From a checkpoint of a small transformer trained on Wikipedia.
Architecture: RMSNorm before each block, rotary positions, no biases in attention or MLP, embeddings untied during training, capped logits.
Training: a variant of Adam for these matrices, 7378 steps.
Each number is 128 + 32 x the weight over its row's rms, rounded and kept within 0 to 255. Layers, rows and columns count from 0. The size above them is the row's rms in percent of the matrix's.

# layer 12 MLP down (transposed), 2048x512, rms 0.0636, rows 1339-1351, columns 0-127
size [102 101 105  89  97 100 114  94 101 107 106 107  95]
[[139 136 116 157 127  78 137 104 115  93 101  79 151 145 163 133  83  93 161 133  71 158  90 101 156 192  31 112 146 166 137 124  84 150 162 110 199 137 117  56 120  75  92  75  74 138 152 142 107 229 117 119 130 160  78 135  97 126 130 193 151 149 146 130 131 126  99 129 114 125 106 126 116  70 189 156 107 125 111 128 163 157 110 117  96 126 128 126 172 179 104  66 115 102  84  96 121  81 132  12 106  98 103 135 132  91  83 170 160 122 143 121 128 183 142  76 205  89 100 126 146 167 162 174 118 161 167 179]
 [105 136 116  99 131  50 108 152 168 121  87 129 118  81 102 171 104  60 108  74 162 101 120 103 108 123 148 143 108 136 128 111 115 117 148 142  84 155 108 113 126 118  97 146 130 131 133 112 146  91  69 123 147 163  84 143 132 167 120 145 126 101 154 141 110  41 155  72 119 143  91 104 185 106 226 178 113 117 170 152 177 174  93  99 175  94  95 142 129  87 130 100 123 130 165 119 163 211 138 118 164 103 154 100  87  62 183 120  96 114  75 165 163 131 150 132  65  76 143 126 143 163 149  92  85 196 122 145]
 [127 115 148 134 156  88 121 141  81 139  73 136 137 166 111 171  99  95 213 190 173 120 162 111 171 103 133 129 109  89 190 148 120 166 167  97 106 160 113 111 134 164 153  89 105 109 106 127 130 136 119 145 137 154 137 170 103 105 143 174 151 110 176 131 137  80 111 189 100 135 124 131 175  97 133 144  91 154 127  67 164 118 116 184 183 148 102 156 112 190 153 130  99 214 163 110  69 116 119 105 152 119 140 132 200 160  87 107  91 112 186  81 135 116  89 117 219 126 126 135 153  36 122 139 149  84 176 122]
 [114  98 131 141  98 170 104 103 170 121 135 152 155 150 163  70 108 154 112  97 123 115  99 172 110 146 174 182 106  92 138 121 168 129  77  96 152  86 165  66 124 176  79 161 135 134 167 115 175 140  56 117 163  79 136  96 126 142 112  90 171  99  84 113 106  51 155 117 125 124 190 110 140 124 130 163 114 165 116  97 170 170 129 157  87  92 101 143  99 113 165 147  83  82 110 136  89 156 101 159 161 150 108 132 120 129 159 147 124 107  82  47 105  62 147 141  88 105  83 163 180 147 149 134 112 157 198 147]
 [118 118 106 157  69  88 178 116 114 164 104 255 117  78 135  93 124  88 118 113  89 131  73 125 123 137 108 160  86 113  87  87 148 144 103 123 144 137 104 159 119 168  89  78 128 132 108  51 120 134 113 152 148 218 152 126 115 149 157  95 157 120 117 144 151  79 165 135  68 106 120 114 141 143 143 111 120 128 139 159 187  84 133  59 161 116  84  70  92 113 101  86  88 180  96 150 110 166  80  93 113 123 123 168  93 126 106  92 159 126 101 185 100 153 123 135 140 109 169 150 125 122  90  77 155  93 122 125]
 [145 130  81 155 150 102  57 105 123 106  79 159 122 132 117 148 136 153 183  80  97 152 255 163 178  93 116 140 125 114 154 122 137 134 156 114 103 118  94 122  57 112 169 180 172 109 147 139 151 105 100  92 106 181 123 119 189 153 104 126 129  98 128 128 183 110 132 132 178 140 153 140 147 179 211 136 152 160  87 110 157 122 159 120 118 170 162 165 113 127 119  79 135 129 128  80 129 113 138  68 112  75 154  84 160  57 128 104 118  95 120 188 133 143  59 114  90 164 114 137 140 136 120 138 139 115 130 104]
 [146 147 146 139 139 109 134 115 100 164 135 169  93 152 200 185  57 130 172 134 105 116 100 135 162 124 133 173 174  96 142 151 156 145  86 170 168  95 165 115  83 117 153 110  84 177 112 148 147 120 128 130 210 114 119 171  83  94 113  84 164 171 129 140 135  90 202 104 128 113 147 138 114 105 132  87  74 188 112 110 124 131 110 151 120 175  60 106  78  89 175 127 160 208 154 155 142 101 134 172 113  79 109 217 137  87 171 174 170 133 128  95 110  73 155 111 148  72 145 156 124 137 143 105 133 116  41 134]
 [150 125 100 159 127 162 116 128  73 102 164 152 177 109 132 165 159 175 146 108 157 168  84 172  73 141  77 122  92 170 157 107 139 145  98 161 100 128 126  76 125 124 170  51 134 154 111 111 112 185 105 113 160 105 127 111 115 160 154 165  87  41 130 103 160 121 132 137 154  87 155 107 112  93 129 111 117 126  82 155  94 182 144 175  52 114  89 143  81 130 185 114  89 128 107 148 161  85 115 182  75 112 109 129 118 115 144 146 156 108 157 130 123  96 133 157 140 136  85 129 146 136 103 119 160 160 104 113]
 [ 92 150 119  57 127 147 182 125 151 139 161 161 153 158 126 134 142  99 139 209 159  89 147 186 117 108 133 159 117 160  89 196  86 147 150 137  78 119  92 130 164 133 157 147 106 110 158 177 101 152 161 157 113 141 139 166 108  76 152  71 167 144  95 183  64 133 140 123 133 112 172  90  97  49 139  89 136 119 117 110  96 153 187  90 126 173 101 168 108 149 147 165 121 138 164 147  86 145 139 149  91 118 201  96 137 165 118  91 135 150 156 142 168 174 195 127 152 190 125 146  94 131 142 129 144  44 114 177]
 [128 134 127 164  97  96 194 141 166 147  80 129 117  99 104 102 103 124 164 113 149 186 124 103 146  74 137 159 101 124 155 164 105 151  96 101 124 206 154 144  57 117 163  98 109 121 104 117 140 134  82 125 140  98 112 144 156 162 182 125 117 121 101  95 125 115 165  98 107  91 132  93 142 109 161 126 162 156 116 130 162 151 117 118 140 174 152 187 121 110 121 123 160 107 127 140  88 131 149 147  99 121 162 126  62 112  98  77  73  89 103 184 130  98 151 133  98  66 121 105 104 178 146 116 130 157  76  77]
 [ 82 123  90 149  95 130 107 164 112 129 113 129 153  77 152 135 119 165 162 139 153 162 119 107 141  79 102 149  83 130 124 153 122  77  90 165 104 159 128 128  74 146  73 113 110 191  81 154 167  77 178 107 203 168 222 152 126 140  87 188  85 101 143 213 137 120 215 110 115 108 126  75 172 138  96 101  83 159  99 185 139  74 132 123 178 110 100 102 117 130 134 131 158 168  84 123 123 114 144 146  58 131 102  87 114 107 146 117 135 118 151 160 218 147 109 133 127 152  78  98 101 130 146 141 132 150 131 110]
 [144 109 154 111 171 140 107 107 198 105 161 152 120 105 131 133 171 160 176 144 164  68 153 110 126 112  95 135  95 165 123  88 141 135 197 203  94  68  59 157  61 118 124 132 157 167 138 124 110  74  74 130  78 172 100 140  62 158 127 142 154 154  53 126 126 175 130 100 139 103 161 135 124 146  60 166 108 169 191 116 128 108 129 130 131 117 134 117 153  62 110 101 133 139 121 172  78 132 163 158 143 131  95 155 115 110 112  61 148 107 112  82  98 114 152 151 132 150 116 121 122 121 166 117 144 166 173 128]
 [177 135 151 163 163 170 156 112 181 140 119 158 194  88  97 120  69 124  87 144 147  92 179 110 142 108 116 250 137  89 141  93 169 111 132 138 159  79  86 164  81 136 155  57 150 105 226 123 128  91 170 115 103 105 165 125 181  68 163 133 108 162  97 157 119 118 138 125 154 161  92  99 136 105  75 159 123 132 105 108  64 120 161 122 146 128  55 148 128 171 203  97 109  86 186  91  90 143 111 125 141  96 150  96 123 171 170  61  75 182 188 141 184 141 130 126 116 146 123 165 154 132 128  93  77 107 146 100]]
# layer 12 MLP up, 2048x512, rms 0.0705, rows 1340-1351, columns 0-127
size [100 102  90  93 102 113  97 105 109 103 107  90]
[[116 130 104 161 120 110 127 171 148 103 111  87 154 193 122 171 139 144 140  84 159 162 110  57 121 100  92 165  81  93 137  70 138  43  96 138  94  52 188 126 112 179 126 145 122  65 149 152 148  84 134 115 125  94 121 122  90 173  64 130 190 142 137 174 126  69 159 164 123  47 163  85 116 153  98 116 129 129 116 205 147 129 117  98  99 136 167 134  73 136 109 134 164 137 162  70 117 114  67 166 117 130 134 111 105  28 100 124 111 158 146 170 121 110 114 137  95 124  89 108 103 117 110  97 121 133 146 114]
 [123 138 156 103 120 144 144  95 133 103 107 143 160 118 157 135 147 126 103  99 118 151 180 158 125  96 139  71  69 178 131 123 127 135 110  82  68  99 151 132 132 176 129 102 153 129  85 157 107  98 146 117 130 191 144 176 142 137 144 112  99 113 123 140 158 139  99  36  85 135 145 139 129 104 148 126 103 112 137 132 125 108  94 159 147  85 120 111 125 131 124 161 117 142 161  65 139 160  97  97 116 103 190 129 137 127 182 113 163 140 141 124 168 126  78 184 165 132 107 111 145 150 122 173 160 126 131  76]
 [133 175 127 120 128 203 174 195 137 180 110 151 120 173 164 152 120 109 148 162 184 140 147 107 135 164 184 106 141 146  90  55  98 115 153 190 102 156 111 111 111  92 111 159 105 179 165 139 144 204 111 128 123  65 191  81 127  91 148  99 103 188 154 188 109 123  52 150 125 170  63 115 127 134 121 102 145  75 116 219  93 110 116  94 151  93 123 120 131 113 114 128 100 201 165 101 146 149 131 180 170  99 154 153 160  74  83  58 145 153 125 167 155 153 130 125 135  84 191 147  51 146 143 102 110  92 155 108]
 [143 145 147 112 177  71  63 100 194  96 137 195 133 106 155 143  87 128 154 122 152 124 150 144 133 130  57 176 166 169  84 100 155 118  93 116 147 127 124 130 170 179  89  96 115 140 121  90 144 164 128 105 146 153 128  95 155 119 159  62 103 120 194 119 163 130 129 112 123 139 111 105  94 178  96 131 160 138  69 106  93 103 134  55 165 101 126  76 145 150  88 113 126 170  93 129 159 120 107 133 158 134 136 116  85 137  63  82 145 128  79 208  88  72  88 115 173 104 127 137  94 133 154 100 130 118 167 154]
 [ 89  88 194 153 156 112  78 159 156  99  88  92 172 130 115  98 119 113 125 142 146 134 135 188 141  81 135 118 147  55 137 138 122 198 104 125 140 225  96 112 163 136 167 138 118 129 148 163 115 118  93 153  73 148 128 148 125 135 101 113 102 147  94 127  93 162  84  64 142 188  91  94 139 158 150 154 106 142 138  87 116 177 149 145 175 157  93 137 110 151  87 167  46 162 128 150 190 121 184 172 137 102 134 134 121 115 118 132  91  85 164 149  99 129  74 124 131 152  81 138 121 159 131 118  83 102 179 145]
 [124 188 180 154 102 116 128  76 133 162 148 125 148 127 167 125 111 186 134 135 112 124 151 135 145 139  80 122 208 141 110 123 121  75 132 164  95  96 101 162 153 128 161 128 125 139  87 156  76 162 155  59 124 164 164 144 189 125 139  85  98 136  91 119 118 140 141 145  81 136 131 116 169 130 122 116  96 128 136 130 118 151  90 145 115  66 138  67 101 128 143 118 120 170 179 157 160 151 124 218 106 149 108 202  88 178 130  90 157 137 150 110 114 119 124 129 135  93 150  99  65 195 148 187 154 113 153 122]
 [140 157 129 143 150 129 130 136 162 131 100  81 148 157  76 169 121 165 156 165 185 102  98 104 110 139  55 159 149  94 159  36 116 186 144 145 133 150 122  62 130 111 130 156 128 160  97 153 124 123  97  85 128 116 148 108 122 100 145 121 142 131 149 154 112  89 153 142 125 157 196 116  53 118 129 134 147 177  83 129 150 114 158 135 101 114 124 118 111 123 166 112  97 167 168 144  57 140 111 162 127 100 127 143 132 127 166  99 129 103 122 135 152 162 131  94 106 108 169 132  63 146  71 112  35  93 177  66]
 [114 138  90 139 116 178  49 126 131 172  50 127 148 111 145 184 112 143 136 107 119 123  89 108  98 117 104 155  64 124  39  85 116 151 105 143 109 159 155 116 106 173 145  78 178 131 115 110 118 117 157  48  71 118 119  86 145 158  97  46  97 162 167 114 119 121 103  53 112 117 135  63 164 147  98 210 161 131 117 167 131 167  95 132 162 165 124 126 118 155  95 131  65 126 187  92 124 145 150 153 162 134 156 120  83 130 126 143  99 142 102 184  76 164  80 184  78 168 101 114 116 129 130 147 149 105 215 118]
 [126 127 133 103 176 178 154  99 122 180  74  81 105 119  77 163 147 153 112  98  69 175 122 101 111 181 120 142 122 135 158 117 129 141 123 206 104 109 168 164  81 116 128 160 138 131 137 131 105 177  95  75 109 131 172 141 153  88 145  96 139 100 174 117 211 137 131 108 115 153 138  88 195 177 114 153 155 141 163 107  99 137  93  73 137  79 128 143 103 123 110 119 139 173 173 122 112 122 129 176 113 138 108 120 136 125 110  87 105 128 152 105 152 136  94 160  44  98 140 111 122 126 118 136 172 105 212 145]
 [126  89 146 114  99 144 179 154 182 216 194 112 163  73 154 167 116 180 116  96 121 149 150 142  93 157 114 111 129 115 124 120  91  82 115 103  71 166 180 123 146 145 180 161  84 102  59 185  95 149 183 176 104 138 113 152 183  97 130 131  93 177 168 119 115 102  78 104 178 127 173  91 127 153 130 120 127 109 145 139 158 168 153 169 129  89 102 112 104  97 135 166 141 135 117 156 104 118 132 115 116 110 120 131  66 147  97 162 118  82 133  91 133 148 102 112  93 146 118 160  65 154 170 167 127 108 179 151]
 [172 155 104  75 152 184  40  98 158  88 108 135 131 111 111 129 130 184 115 152 126 137 109 146 150 105 137 115 154 124 114 132  98 163 187 116 149 138  88 181 153 117 131 117  95 129  90 106 110  94 143 129 107 119 106 155 126 161 102 127 119 133 139  91 102 135  97  75  78  62 129 115 122  82 207 195 149 163  53  99 106 134 125 149 171 122 152  75 100  98 125 114 111 166 150 131 148 150 133 100 108 115 113 124  77 119  96 180 165  77 152 108 101  34 103 106 114  96 103 126 148 137 106  93 146 172 133 161]
 [158 158 144 148 104 105 128  82 137 145 121  92 110 137 131 154 146 113 128 103 105  82 126 181 123 109 123 159 113 190  82 182 150  89  65 161 131 114 154  80 144 124  87 143 141 199 115 134 116 142 110 162 113  94 101 141 104 138 102 131 148  84 130  80 111 115 109 111  65 121 185 141 139 174 139  72 122 151 170 120 210 115 104  48 109  91 111 144 144  90 104 148  57 135 130 172 235 181 148 155  96 145 106 140  94 109  74 132 109 103 139 111 203 130 144 165 149 101 130 120 112 163 113 147 126  89 135 146]]